Weights of a small GPT-style language model, trained from scratch on English Wikipedia.
Size: 20 layers, MLP 256 tanh GELU, 2.04M parameters.
Architecture: untied embeddings, attention and MLP in parallel.
Training: 114M tokens, 6977 steps.
Each number is 500 + 50 x the weight over its row's rms, rounded and kept within 0 to 999. Layers, rows and columns count from 0. Numbers have three digits each. The size before them is the row's rms in percent of the matrix's.

# down: layer 12 MLP down (transposed), 256x64, rms 0.101, rows 150-249, columns 0-63
# up: layer 12 MLP up, 256x64, rms 0.198, rows 151-250, columns 0-63
down150 083:453429465429451515396445495482463426504603509515491441473533508565530508482515522503578587591473518509556473551521460549584551552472500531475470472447447596426589530452507522427425505430488455
up151 109:501477561558483511505572566524502448516425555504580488475493415439524513565437439523447612535522477564442472427561510580605501498625525468540447485464448460521485520491418483474543549441504456
down151 127:528485573382455576513519490559452442515417467447498545534493557498582485498521480559465473492514539596478503549427467523525623481414549544533496487454407434539467465457482452564478473509586426
up152 105:437517544568474496372489451522540553501411571429519507548496543514515514554439462576453475528448544513455486482381375529509559483528469518510522510515474390475512470556439538479493575585498555
down152 129:498486584488633492591520380458522459503489456470541432484540494427413504512507425484535456480521461449484469411572553510541485460529509544487485479540597523480513551586579479453469555446467581
up153 100:457476524441514557460535544468569493429518563463539516403530467558595489519606527503542501410433578375481606436498478438503531493521512564501531555455469419508590520519440536492480514528493518
down153 101:456482559428567488541599386478556410570439516505548539486414490514519431455522470485605551465455545503530501437486485517495545470513511573532514422495442451540465558500541416496464570585451545
up154 095:538480559523402550509455598539588483532569478540423508504496603537588428468480510477483467433503451500586521480532467586464526447602455516611462541511546516479491576535455435471484495530530544
down154 090:449504471448514514523486472470464509481476558552575499498436390565429527493510519480573539616543438483457531523456565435430540555414505436433578488544412512463485483503574641502531507494509501
up155 105:517563496512561470457496549463388507481455542550562530395573447470508630524500489396516491492462446560455514406511472495547532507503403513469549425491457406468506535481455525444591548512483516
down155 089:455504417543482463520451562502493506462544478473526457491552510327513518509447465506546548375490588505516528532449506447490578495532534412572533522504545541579497508450481461534592425555572498
up156 109:499520585552481449531593455447375525505458494476576454463479385453468517567510489517447591448475476526434496518489455474546447512556482479569546473463556568583443477460499547468480481628508474
down156 097:532470462441569544464476510527543413502465512462590478398509521430493473541431437557472566477576504572491548567459492504519479504512497491567544535579470532585497533555508431395440571481381495
up157 103:458508506527492521436476472508522511516494467549610591573587514529439533580441457613481534398475519520451563451421487535448472480525441530538496537474415563490556486454465427408492477485434564
down157 076:550438517538445563503510516478498483513576491458424429446463577587544524541411531476468462507565492503411384500445530515434498594469510542468473492544453559481616484464595595537513501469512512
up158 105:472506605482529512440516456574464401447434535429452492450543420445551529497467469474480518524517473488541475545460479529512458464618524472480538426592555428587459482578470454491513630494472488
down158 106:516513503508502509565471520563561480517598502447483485362511461385574460576488494587474471457507477490503526467546602451567406526490467434501470573498513571487453429442533517426578522537512474
up159 100:505612471491489467425530539509459501488476566484527415428506475476519653492472450464422410414494511489482574469528453556482522551494461463452643534484442535525500502533469559461430523499462446
down159 115:512478401541497666473536496446448495508515629495449561557515525430520550521464530521487468435543484408552511554516452478526486555445546472516485494505487365473511470455467574477582457475510474
up160 112:455470562507537522503426585522490513524477478570515495461588480379518555543472437443536493529542497540479497544493554473590532423499485539512555403502481457508438611486477526463508501430381389
down160 109:545450532485555556502438494545490506555569513469440556554524558412493540481518527464487554457459558547517469559595462403440608409487501576483487368440496451498537464558517482480492415487455479
up161 094:482600514490541356523482561536435433530505499470475511484541462410560497504452485471490515606441495448552405500448370513594540529485502511487464457452478461481493551514445492624485510522498481
down161 104:429576488419527461459543492582389430526436567475449520575463484503534603458429432550526543571510507602420509544484503503502532500477593525524477443457457444476472479554525538483492455529524414
up162 096:508483553473575524609423473550486575527564496497597482486619527557517458465455446431512474501526442536537387475475511510500514438496400474486462555559491435468493539499469570580416497558453473
down162 093:463578458505544486471576457456557364465486469517371578532503527470518478578531565506470531496411506480543506543413493547529502515520522536552598433571568545465449438432477471481500473508425494
up163 108:512510514497553482541534560493481533519452446563459492443536456486458479493424502461502477469450538477553505553531590462481493450483485484583486493355482577502577591424464507387632574453538520
down163 096:522528427474522581465494542469503496502442422592524644513478463586578456431456527512550473600496482599451476523497525498516494417434530496542560527488550471455544446422411519455492501478537446
up164 128:462469503496487483382508556455393440475522528476492485520585490475539449531603519528478572458541468462471602411415490590527556533506501435509544477454507494526496555552503495524492615380489481
down164 151:462481524548506462435499482399489490513531520507475576482564479416494436487509554563464537440535555491533535466464443560636512582491497446588544505473458520521426535581453438472487590397438467
up165 099:508488467561536489429411415592501552454585465518495468469494421398519509579562504473523436414504525494474469554518506538552489451582456490516495530364475559508491428588554527550450501549483520
down165 091:464616411455493487541454507539530473526552377470515480498478435394450501609488461525510539524469443483449549538549586433502485514485425513559432481459463535507483536566557484536528510513565614
up166 109:572536593524516463598556421566496558528461458516538496486472599576483509466462486504504478560456508524442545618497412470438540526462476496433463497455400491533486566450396434496533541501465451
down166 087:527545372468497587475490565473479421519514471504420551575543504489471454575481505590547454462403433504506485448545524509522510495502482480506518465542601485453560373569606511462496453462524472
up167 087:501518546540557481466526440475459482565508499452415444461441433475449498562471571602555529459436467516450534503588506596545622515516468552550454550507470407527490456518530596442585514488470506
down167 092:455464570549471473468478415564576519487451581518513600539437463570491504436514542557434574572526558513448528581516461516441375472513513574513543458437453443555483555503510451481495457502511418
up168 089:495505467559461527465508502398451497573480480505495494520490529454644501562502528455431521494530499407612387547531497559488573534539584527527555533481493478500515507497383590474542438566529482
down168 084:541458504494520487464534516657541544513511467495576448439556468576444489459477511467535543599430443494425533422435589517496381481505470496484520524571547444572480530565540457485445470469458511
up169 108:468406415554586485472524564512469549446470532573592411435515508492503482569511487461584425471475536525468550459497551494524379491598474447512466486438438478454565459481436502506526474582525545
down169 110:557473458412487598533499515428451462478459475488554627537491496518532549506514464356451535463518449409547434511544470495501487538461545490628509492438546471486447583556476496453494549490439495
up170 096:473485465590503475476534534509426581530501462415422606544515556565526437519517401507535436518566464466521466522426476565525470482608549531525500553478564463477614515570544488435537477448506545
down170 097:514460459495468555512462480439558512588493503507615508576411492484574454476427560522533480495532474604536502453539547469507553540378508427525516433451421544484452482459419533542529546554470581
up171 104:536393481456479462451558527485435457513383582491472516434490471383402549497490495488501412475495581546433532480515535499504519478475381454399523516581524472461549465519506530557520500559548489
down171 100:519533465439454546503579457535537480484555461468481496490551457675491531516519504477516423534432461501538523481610533511402403542495536432498475594520534490483483518581424485482442457469412520
up172 084:549504568632478473536480446521524449454557570465429412424509578496459512534523495547532498578474606473580444510529582458485513603514455442562572526497427506502475578537502536487508468470539527
down172 075:480574388454588475467610565381567518516511487562588542574510450517600527527520570526474522488445424553518506521491473493490469444433473518444476469532528501450478415466484393498503473507520498
up173 095:482523616452548541481517521502460576399514478450451498470525415536431520465507504535527554472458527519531416535433515515569491455556536522491457520503407495605428396582478530527478563424519584
down173 081:495503450565576604406570472424560489483544509510541441514479545595539481428554549525506505423458492496503515479487552488519591453471543636482464476506427500461492452537409482480470474423580538
up174 099:427540479497541548566527544503466441587463463560440478442582550501477461487580499505539472467543511487552528506419422508522531371544559424503541531533437526465415445503553488610426480435542504
down174 114:511519495426521452509477514469467532599533457522438494544560446498507438509502421391509497478414511575517445517416480514554601431517534410600476609502450526463481520535525566532567494520571448
up175 111:473468585499628527460405525532486497559455398488464411445508539495501541580447483497410525532470560506583609516409425477552507426481498444497529498505549454546505524559459502504522562452467513
down175 115:534555444507454513508493437488476540552543480521477483489576562478539490542389505468447554512416562454475567573543519530465539520478568484576472454405367547609532523433472483564447541524478439
up176 104:485611565543571516540491446522480502516456511460503432579474471453469499510497509420469557394494499492433438526496498555522492470482414441337545508472445421524505526506430454555407491518473566
down176 102:487459408462483529457542483501440457524431493509544378544551513534420573420529574505494405497530490470529502519606594514470556578476623518528459466441444491495485457526538582438503514527501523
up177 101:501572543329571486467472579469476485489483475488520490417453507476448541504436502477588494437466543478504569527520432389564510423455501507510522598535483489548523570468492487536428422527440501
down177 101:519532564481610548532526406523501548497413477492529442554469498523492454428579431520589484403522539517534477465446487477504487448541581522580435418475476494500576567503496497437463527377481547
up178 091:552532478470440491543468539594493369436354479498534506442465573547473498566482551527512505486536529402542503489520504479532569471497542516575452501529446460521472492481528410577392506546529429
down178 099:435384551545508513450539530571473562486565550477543426496533445494399572525518493526423520535504472397465510483503525505431412507580477564474451515455476524488590523505542547541526411476531604
up179 107:460511487449496420542505484531493524527478456546527506518544522474551525502596464472525484459524459556501465435364524593489510455460512494436643507465476475532323487455432556472560511466465499
down179 093:552438479552517552530623625447495529523507524421490402476438527459505483502531467480546488513478431474574589397566454480506513597535510459468472472545561441470580446415463525482492477505536492
up180 108:495510538422534448496449543531462443449525472445474449485557548441509510513483457542433515510540553560500561512452611463613496609516459410575474406404552575532517521470496454485510485440534433
down180 103:546552468532536407409580470492484563518515524468493506499522590522530541414556520524482505439516539510516419422515517474494417478522585511444494523499564535478533553493555399405391603450492461
up181 099:496486492412599457476501436508483456479463475463449505377575410443531543553592568445557524531494529467408494491571543551571506462573560541452583474484440476514536469516480542504552559554454469
down181 110:553510483505496446476481628529457475386524552482462482493441586466501558512472449614524445496537454493465455636453494521481477450565465493468531448510541464545567449463593572488556432502519454
up182 092:557426471553439578372579488462484532492590517507463423505467455561519579548475534490565444517573463521507435544467453463478541561429457515389494589541572498492502488438519519527523477515495418
down182 102:396570513479575451624444433575477524519393539517574530496534539497505408442489482482465508509452503515538521417564531523449441506581549508542524458408463546511440536551526452460430500482493559
up183 093:538503556449508571399444500492466441548511444543472500517523423402456492530485488481407547457442421515544496557517484506616544462399490457535437546492465564559552606438519482580536496499465525
down183 095:591466496406452552479465485530493524503508536489464438432479453485507551512390422487532505528444477528466446537471548518545488584390463476579525542517511524549471518611538446398521504439554611
up184 086:496382558524548519508510483601561396536569511610514543455448447506460519565543536488498499436444493475401469488559461507435498534571505435428494541454461481602453495438504514463543429545501477
down184 080:489479476435482468567480471426477543537510492462579420570401489553536526508540525451465426533616466464579532468547530497513497509506511567593470502439515606401549494466399460570461470520459515
up185 111:558494606385533485516466420536483498473440462490533494513570533423533493538554536480548369468447458486416446465478473512520472421589536488410463498537475478478530498543391537541558560442494506
down185 118:579557473457554462496431344424556672540428591456550520517487554510492508467468477471516441494511522452512453480533505518460526530476481439422470484518488523569554531478496489610511489514486481
up186 116:602526547403558501548465437460440550489513449515450534530544532498569554496496460466587503483472543526537522425370546534470559371585548462463511553463526480508487515470479519565591530450468465
down186 147:526493537504473477492500441439465549511503476497500533455491575567454578511419459511587477480590536547546547516373451521592478430525541457435443563496540557447565533416451484611487437451481503
up187 097:452560512573477589403463593431381473515495577549515473416549468390536471503505386473499475465449585468436505496556416487533469482517496508561500483561460530480448516497519506528480572507552484
down187 080:480513465469498557547490642530488488549455560538549442369449502500469528450542471395534487520460452623473568501525507470514518546429448532518519501520437488524553393507522482470453479406574510
up188 088:472488519424445539436556527423518479485503460509412519526600495526503416465467529577449551501508498429488547390425469496506575527524448521470494477547465525554516596434488589561406539552416522
down188 085:396530592514512470482477520575464473519400489480517546526498469559498580436531547488460548552583413413372540515462547489537494482538496592519524424546498451451519483499558437503523406491508566
up189 104:541508555455570350527448488443463532489479464532527429466553529449451481557524449485552519528365459467574474565537520506519553475541487555491469551552459488508588532526468461501635487495578526
down189 104:473509607497555509451473418396476405500439504548550534468454503565495520459542528504452497556485463478548562391595506500503406454373469555533551479570534471520489524538504497444527500479585544
up190 089:420480611528463451499505408485453496566520462521522546468457489640506520539529501548479482452524477543443545537520403552515653551476520470436541582508496458463503506553501573471439517548554536
down190 078:616503387568589554529557538387573480500401530515475497475534560399488477474476516483517489508489452480513463455506504520488396506540477505544428459482588474537494537525586502539520507388466498
up191 094:545514530478526490546631533468464547459600447487478511496452530581523523426498411511463563558500485481441519506449546528372592464515509453405569468490488437537503496456471553476402516502568549
down191 087:511520325517479597443416486368531559568452528473475561523493549516529500553447497501519478450502531490566482471517498454611459547457512561516517506459429494507485499569471454486595525514466449
up192 117:562513491404577456569522417441444523368530501503521531485479503425473500607521622529527500527429541521447421452498503573553527506533510455411487506545517429524540514503470568498427477537489546
down192 137:369553490451471447571465500553461560481545486474561534519554488497406488589461603448579473477466526505403523405551487459461558567443483450526510541505436514520485502528580573434447501525507513
up193 096:555525512420647503486489480536394519527525451488432467527536507495468466478500413450556465459504564568448537441492473507627480441462458458577545419491585449557501511542546576510528518551492473
down193 101:580418462519496498500511499460560550503445543496474443543529592480514491479496400422528639504473443558528456514512388527449442470487501598499439489476498570564561460550507583493437544440540479
up194 100:539501555486468459403490536575575466484402469456537471458521453524497380495514510450610547434486584417573526460500526455461562496479464585458434442533465489475527518486426577452455543504531544
down194 085:427506547523537498466537425455470378465538454559536542591453504618586430479487486457496541510560518409526457417524436525545459469467579582534519473487457475505497592500480469481550462457499575
up195 109:523449423425629523544523530484467484542528447487472610466506550505479506497508500682580510519442568466537554494412542457517541471574556496493484533439452499527553524427477497529520428505503519
down195 118:561494521461547505485461540423542617546456483442450421516494563450462547505437535489583512490474427558520490495409491471504386514511499501390483528439461466537450607560576533527551500496528578
up196 093:468504599484522497593457438536470581558433490431492438477449446465542549496552447531589514500491570545516413541582402572539488529472441501519554470494574450510507568522447462476581469528430452
down196 093:430521473475538460495610426507533487489549442468467597548574543356551571471525461532535515559490494508454535555442520529583464485407483472518549530560482503390492486434494551470491538440563469
up197 091:517437475497435599481463503466475476560448594537510421438498485490544532507533572488616401514419529607506519446485551502450435426642531431492502530528471529516484549507457549540496503510476472
down197 086:488548518510530430527574491534423415469541477551440548559466489449548495451545498498372508454563491419506513536534477482495399538526453631562463513566550522460482451436553412483545474543547461
up198 108:564499604586520566442439636606560455522395491511454497503550474480458483489530485513488551464487582545475510437527476487461518513507530521466419528594440500458584498512450474526466471461405532
down198 098:525432503459472531423574537452455492567546366478422532597500567479554450556453522530559493452448478442487490546489434500546445463420589494578541524497506489539508586473516433510509536427458560
up199 110:528466500475412474580539487532505475504390532471451454536477478442451487599525557558592480546515465472433491606457490463453502440549534474597583563524433472560436411500436468438481533516473491
down199 127:527480488508421450530531491442604561542361597534454415553528452501485467458496488449608548544446453532448537549450560466494438499505453496539475471522461479552508535521494531428473636486487493
up200 098:496550493500502540413600331542535459497539512532564424482494548457465575570419530474431471534511474503537485515362471521557517519487460420522488512459464571523500573492486562470558541505505544
down200 082:439560498522514465428552544547433486488512535489439525551479492616512458452597516417472478570501538477428423505506471530519457523531545575510456457601506441456520516572526386389471492533569484
up201 099:451434564428504475472518527535486504523511502517427383481561513518463436520504527430616525440467472530539521475504490505447495527507496533451511386480541478515503501417564574593414541627417477
down201 094:472531506543515479579558478497427514410492475529503592528526458604499547473547504397438471551526573593479550436624469403435459490501527519471517524509475470505426530538409431495547509476524449
up202 080:586516470410558417447462507563394456554551523506473543495523507583498397402523515579503547492551526466569536531448479513476535491518539463438618471414442506483476448544468481445480508426495474
down202 078:554541613517535437512515490376483483564479501533452440518471594374538528519490546476506542448577486467521460524545502363534465531444454555518490474507511456491423522494532472536622457468497488
up203 110:517562559486533484438534400442469489495462570478559484429557433478526601530538508469536483504522534580480501465512485514559508495596376468482556400464516376490463516456491552455508577553432496
down203 106:543471540495490502506479463598472564468455445474567396506497493552511406517431519511501498411527541522462510466515539510526569431526581356587580566510375476540526540511444458538479517501524505
up204 110:527487504570586529605524498538513524465440456521507554558505516413520400462501434520557528423443569419452416578548460457546449411414464453535491529501553580458500521533517490550516523529523428
down204 091:505554488584508503566465480562530522493489475493474568446519514273531503547511485577468427546500529540477486620460435516501499509436435530529488493550431509478454475420525545495472560510487532
up205 090:500536475476590504488491480518480464444553506465560441504474423602469510525499540468581554419571545538556438447516474517507394413522440587585470517500455398562440577452500487450516540550538487
down205 088:500569491437447433500432535458545515584441526468420462465532577508504526482497548478520613597479444489514621581477493477485464576533443496448449384448534487592526455505467481514464471520498557
up206 100:417548550444574498428514480590558493422491469510532582530503515432481484598434461423503463521495593522519537475453403544577548533561516427383479549536470562494509546475451517555528515470475485
down206 133:472503537477599492468618478536395512459462549537512438502538433670437498442488568438612458526478526469486541517520519472474552475539513473539519520484455431543476560425475518449468472488454543
up207 091:537566496490596534556569473465503456476398494480508486496541416530453512464512437483491408445527466481437538488455537507502450489507517435571570486370413484557512609390472523459528505577508524
down207 087:553490535450446502584526477527456480432448465596484519484514541512480437575564478380530452558598450472437468551519553477504464592437513503513506479499593402471470464515567438434544484524532579
up208 106:498525520482543529436426577573478470448535467478505453393616455485540574554566520471483517423529390454448490551533483471592465491476523462593505431443500607520514515531480451470446477534448477
down208 094:561522501538568501437558542492469483462452629486490399464491400477477487492523503460536501395455398599522486552495521520449569466483611587486517456506521536527430526442463521562459441492531526
up209 088:485505463386474485559542466550446524520498511466476501422536468483568461518566424459528599534416575483515448443565486493576559445558517540434432476459414509487450517447524562522517415419418497
down209 082:479458560486465476516518519484528406420534602543496484519443539433449552475436508425482593488521389377525486526510496488450530473485446474514509485606629513514497487533450514517595503541554552
up210 103:508521437488465460575428565537424439538489439524543454612561469507534528525442437470438563546546402497484469450451435531489537420544492501541489518550511512602517491477424558467430572552498583
down210 091:480488449542598557507534532582445470472511506448482536486539467528365541497527489467588466551469478451433487474531520414459443440536473558472473443622574419572496482452554459523551552474461555
up211 102:549517520512444524464545363533492556497508556466539452490492517484521543510457513534421513472480538543451511515525494509626467600598405451516494487584429429373526479567457499482507548469494570
down211 089:456595506455435539502467386518507525481445501461469472472472501554410527524573452491505438543417550516476555566575506525445597583497479493431571431524577559569531439477476561414505480507480533
up212 099:596535415515530468517575494399496450426429434588595423453577452539543503491547483465462523513441460408554489497432464507532452458448506519516536542440462449514562540477451491478509599536478534
down212 085:448537637462422501496453521573436501482515528391414486490487513597538559521487517541526520461432502454483508456584544447394513569554529516466447448454559483535501467519541525456554397510529545
up213 092:461603489575541537494464531532550508523500495475485449484502523531568440511506512534405465442469454427400443404446482539437527578513569459441502613456554488571537475542534612513519474547506559
down213 105:511332492500492457485545461528525466513560469524576546513456479440491597446493506396505560506527592494493512521454501567583491395481525516625518463524478492491513511520446432566488544480476416
up214 110:531556515401544496475497490593389455508532498462495519495531450434532520581463536514560496492492439457490483567434538481452533492519590512543499461491422635527545538571480420557602535422465493
down214 113:491576503510452482537516565621497559558469570352461488450519529391580485514464538436514550474576418475484475546435516483425561463466546441482458501448508565532462484537536493542437451531493499
up215 088:538528516570508534420479516535497474453424551470493471563575406473515414504533474466459505514441571489448471404446497604435559564454468431574525529526495474460543451537468619541432493469559543
down215 080:447439556527503456433483502502503499475514481499419427524520559421572521466563521570494536464445545570513503434511379551531465388523456496491596504509517491577421591508520502577526395507554518
up216 108:567455513540499473579511517470404484535534399431542627517494524397482523449471423504455453493514458507449475510492452589451583508498543460470448456531463453478484569535535503416439546536583574
down216 089:548480433473381550492459608522508590542433534483584495559474500625505490607470462496490439493437501474543508567494549480514513505557472405538547473424463438529459440514526479510564433530467506
up217 086:556411512509526466563470519454442477440463583565467469500475510512487460571494462457468613523431502420525542582463571577439552600459469472494518519483464414526567527493424450388479500550519505
down217 089:557537447530580406401567470396503564568479414410522429437540439569495557552534480524463450484470527489500473476604502463506491513545559529496498507565572552493480516463560437497535498427445526
up218 101:511529600454526502439473497472516494531593434394451532501497503458492493525466498587506536496477459459564503497330484555425454468527546426566561539482550550500565462492406467499421465487518440
down218 096:513400564536558466495512547413446480534416518543574452485577540457561521475398530368497458426525538559454482571502473450527510555577529508489499575513447505520515595456524502518497428477450544
up219 101:455452481510463457512543551482433531499425515426502479482536474516458446553572498452465461482372504484537435478439529524497451480482569417572514544463549478651537555391425536486519508410493490
down219 105:565553473531497519547377444580530507550536557454577468407453462403473539506523530561442487433462548449434535477534557546542515490528512503463550497463441453509533457621545528518522497543416417
up220 103:593498469527428497559448518407539539631525516593532546536474579478548436539411509478480504406513428412515499465495510422482469572429459467514444528537485521507549549576455520515494571544531502
down220 105:418551536476512461459564519579427419435548477446507489538502437627430517470555441522494442557459547531431502547544553551433544441607523536549537495487571471459500488467560467474468423437485506
up221 114:507617486392536467474382478527473478507475532480492539482435455409551485498560473491548501464497445560370529531499398502540581428488375508514579506513551562529540517519487504556480490521488497
down221 120:462503494422451558505464508478434508513385480453482539511414519438598497507605413480531586481547456474465503540442523454539542551568426445481490492476588585530536454555522584585492469479503469
up222 113:462495554489529490531540468484454508500520464375482380568462471479473436449585612502576551398559570442583500491410513506476494538552480542477450463437488446549501548539480450497507533534474574
down222 112:422479436578565516525477504499432402518441534536491510512452441584444511490514509489450455468577555660500480547486454459565526600488468558551470496491408425450483571503509491499451558470468526
up223 095:576482579519468467573460545385532460480434469470528554551542457452496456421390500545509469429459505502406476483502539551503584529608484539558523613515493484515507520501409548501556456507553491
down223 103:555414516421511447502538615581484475595515443468529502490519442527486489513491522433492594548453559486469464434439519537562494428568453380553466576568448484516537530550524524490435452441509481
up224 095:467543526540574441558526427543541497565488458486511508479486484427387549525522442481527424513486529490485514551472411437569499504624396444486526473528448577457429514478400533496422536498485576
down224 095:534583516462527638573484482616477479456550556544504471476431493536389497525503486541511448525409479484434555411442563545462469566472445503440514519523462490421463521492448518515492550562551561
up225 100:514526492505561434599524438542506491578468521557502555491491504509491515474580560517493518432484473433489492518492509534503636488478522437571503514453521454557455387367443521546362491470462524
down225 098:476476480466549597430446511450399454402499488477524464438549523512481595465572486425472441506427497438474488511551565451595526484485588463515544510547560491507570453475513525550459588530444577
up226 102:457441549494481522616437496544514593545457478522515440537518457389495507542552615536454450488511555480439473509549452531556534495425525419444508620533508469477511444484525452512497383447514480
down226 093:391538449606540549510543515550437483455600534503484449545470498538509513405598464460556523545494533516555506540548374483505528480432390494595468470411473495498498463469526509526469462534518546
up227 097:492569425483559449565535489495490475579529504503451582425600575593428501441561454541528471453544535561446532465453444489481505509443473499505504524573452405522429475514437504429521404524568468
down227 092:539464567485439537525508513395594524533550544470621411463468522470451452486476505464519537504506563518460517566493525503476541453521401504477492387430538510521539499491575520593500444403504599
up228 103:532466551419548492476525557572536505415442439436435416491548447493525493493503487425507467499501569448564586551450553421593432450459524432527549499490505401426528417559449498513482468474451515
down228 116:551528497505428464387460570489502494457589451436555528514558474542476572537516512510522392523406502597540472541490548441550495498420527516493411529501484428474587420563503497523555420528549499
up229 099:438433542484552415505508522524449420531547475459472439575612544463582566568458530552471503443508479406472593532487548517587490478438437545589514476533499390480497504471489525570458488505473530
down229 110:468622492434466576459471518571480557504493531465532522519540535446444586431541595468559548528550462523447563504459581451542453488509474457395403520500421454442540469474525517523461483544475585
up230 101:545595541489472619428541442551481519514436520488509462435583440419455493475592468453455535465499436621537515491443483511523545508518479606486487447502474499445545548428431515511424434506479538
down230 113:562434505483508441482451499579575500506463578549566481557496419454499476433523427483550556598486497532565541539459449526571497449476537558524527478477423495535403517395425521449446467489590551
up231 098:483457477566522542492613563428486484406540418561538584476493490586509478539509515458501473544508545464558525470526417534479513506512578417445516599549423489441456539467450572477572499547468584
down231 092:547532533476503471468467499532576566602402558425450402495480572502462500482476428461539565517462470479495487455489532475537523485582521572520421395448556497528576459572586508506450442460528428
up232 101:492482617469551434471449529503445557422432537544465518471511492575612507465388475457569429526496456464515538473487479448490639572579531521477477444513441485506430497531506523520570515520566503
down232 102:590553371532511531441573535430495517551534460481536532439504440402447473502533537421513488500495582470532502548486476528532506512511483556529473644531561494454494506493518491424385551480486409
up233 095:559591553527481501558488518492499517427589523497410571490596388527466469394490445480530552467491393519530480572449453549434528523564455439422485479553462502471458508525512560529580485461527481
down233 088:493515384439544513456467429518537466572433468478567489482459584548499559481459529424493532505467519678459539450537604524526478514440551496585463483446457484470498565489472536499417525470491476
up234 104:533587522503519554566580562546509496519499505477523439525513452427430518454624489481536524434502471467317449413452530457515497476574414500468531551432453487548503502471506473543525556454490489
down234 091:540465413556552442467441587418472517463602514524499576492469466419478473501512455510463527492459579495532499543516475487588401506410507475543570599473416538566509542558475542430456485496566497
up235 102:620518422580490450472546509446562555475513537565495472499564515622464442564458478532652417508554508433532473463456528554477513535505476514488482480500516503627500488527505510578474519473436499
down235 113:395518535424515505510503500564400479470498540513491544555450524445578580455526544472426574520484502553489526510514510461458470484433539570554458542454471481348486492497497585390501476536595518
up236 099:544531637437514385495454501479543445560587447447569547449522577491510521522517576516415460485474520498427579417483412516509530454509565494489540512574505436576547517487491545505474560532474468
down236 088:478484524445424404529393473460548488565432587513516533437423540567550442444437492489509577571507420459461538484476597491508500540547532536533479528417499436477568525553553518463587513541460520
up237 098:507502508527563542464402474609572457520469517512449457576494468502496503395521511515476496440595482484466549509505518511457572482425423514466512558590436496529482496384450435485434454613446488
down237 097:585485399460555597569458525446484441526502524551434530531484488426543485551471539450498585404450524467528511502440488524610497473394510516531455486498534518542462558574522557418548506411491531
up238 101:521430521494536453505598399546467522491529470415506607465563514398559497581476543547505424466504587485517491496455495522473498456447427499504518461419465508420560430575478457574522570438518520
down238 108:491452488595496425386549383456491489460466562536491522494455533436550473410550504416564531519566524550503544469512439512438433577506508580574551505551412499519539467480512449526484584546500490
up239 102:578498509452464526492436553504520460482536459480493481468613489461403557558438549585445538522423511520494436514517438519445468548447575552554542490531387398559487511423505524515428485560565533
down239 093:425503525516470537557532500447420479519482460435539544489450477571460501539514458465446394590544520462543514526542459462495554640561415597477481503544540538544470560430504504545519442481395544
up240 095:558397494515495443492583484513475627464487392448531533524445532485499508546407526485381482494550393490436474517553437530560548507530518553425423458464528470506421584499526493518503537485524506
down240 083:479512486464461523476379492565531464538552619528500477502511501615482471484552424459575470522414597476483507534554540509459530556521505466477548427449454436508593466600510560427458507459455479
up241 108:442569520489573474477578505501534408440434524523526458490472538437492476547478506441465481491396514439516556433442551504583439499578580396539446412477397514553550517552444458512517485475545498
down241 107:459496476493508529529566489534482521566513541483408473516434417499490514482515504430523510555410502557540439490523550407580591495460556478477508504603454538551443521543470651441533455497456403
up242 084:503473533348540482527486437622468522479507460527494489498481546504408458501610374423573513435522572515488512553477515485540523425504431444550466539551506448595514477522546512492524490538457489
down242 155:497550569484513474483516401553530462520513424501463495449543525453370497521569396504560449488438503511463453576461552498542494557518524505486527536494532426584425462606604526535507429506428532
up243 104:562516478550439484522550508521547442529430495502513565421529351423398524516519463526508563507497529578550488522518484507572512516463516515543501457590386470468362586486532534480464494527475503
down243 108:521448494496541543548541524517543537427519498569628407525484580507449503492454390548544509523534491511451512369415493478575475438562456474426431478531420495507545543547534500460481517472548567
up244 101:480512560540584546527557474575528493483595516493541482541576396475482510510558479541434509319519566503513459484508575533514498468542554466484453459515553526562450412542482418459462510521470433
down244 122:552550444430474508507541448445559507434513488477457596572476446475573508536565519546411571508480536515461531530404462570500435424432463561507445474610497521418455471488453538498581559527514460
up245 101:465556487469530516523446506478516530498494568531625479389568432425469582578561493452517547480512552531447459516491434607433487506546457531455447489480497468504447583523552437587485455517494407
down245 081:425494562527572503452549464490507535516570563547452446525481499469522548455435555426576640477495444548498488405543397455461522552481499538499553445543539470473512500463550453442482425606461483
up246 097:533523472551477527491491462529468464542472437572659541561424563442487466485536579556542528502412463462489494498478517418436543483586468497481467515585475436456567568521485418548541481486543414
down246 091:551439547614471491474509595467592597448541463479502496381426445509552436462500465506514555523519456501484519468437454538522484372518478508440545525458611527506477519498492490480526440490600509
up247 094:390432542502538437533558457526449511566455579471483476446503358506432563524589493524521548452547497559499507465462515565549542482466471571480459514419454489460432561432509455580427502523488542
down247 094:537530521623518411448463561509504523511469475576574481479617490523479459582478493464504452478557446447515498516504577500453452480517415442462482638542477541491391563499442472459469522543496449
up248 099:407524529426595503492417445441486476430450545511512509490500505443426504643547574553434463462488619527484532507468452514532500519500425413465516511480529539570546553564456524487572448520519481
down248 105:442523528487546485562423426435471415517445546589469498428532448495405426538597537516469471492458606482485446583517593495493469528511448469445559516501511522560404516543493567523543508575474492
up249 096:515556497455570437520456483562568449489403519551538523437499458480498531540510552538437564397586513452444487558545438554520490393482484430549525479531484581504516520482433439454518514492370441
down249 121:444430570537588434503526454405458420489531450434515483522492502518410477396470556451568526535524475485637480452538584472490538477557542461547532565428541486490557476581476492495509506529444536
up250 105:562514506450511420476459513498544428496550518443448472525533425422463548550531520478446499505519521483405467476395585493605514506560414472497462543489567437493432474545409528587610460496515480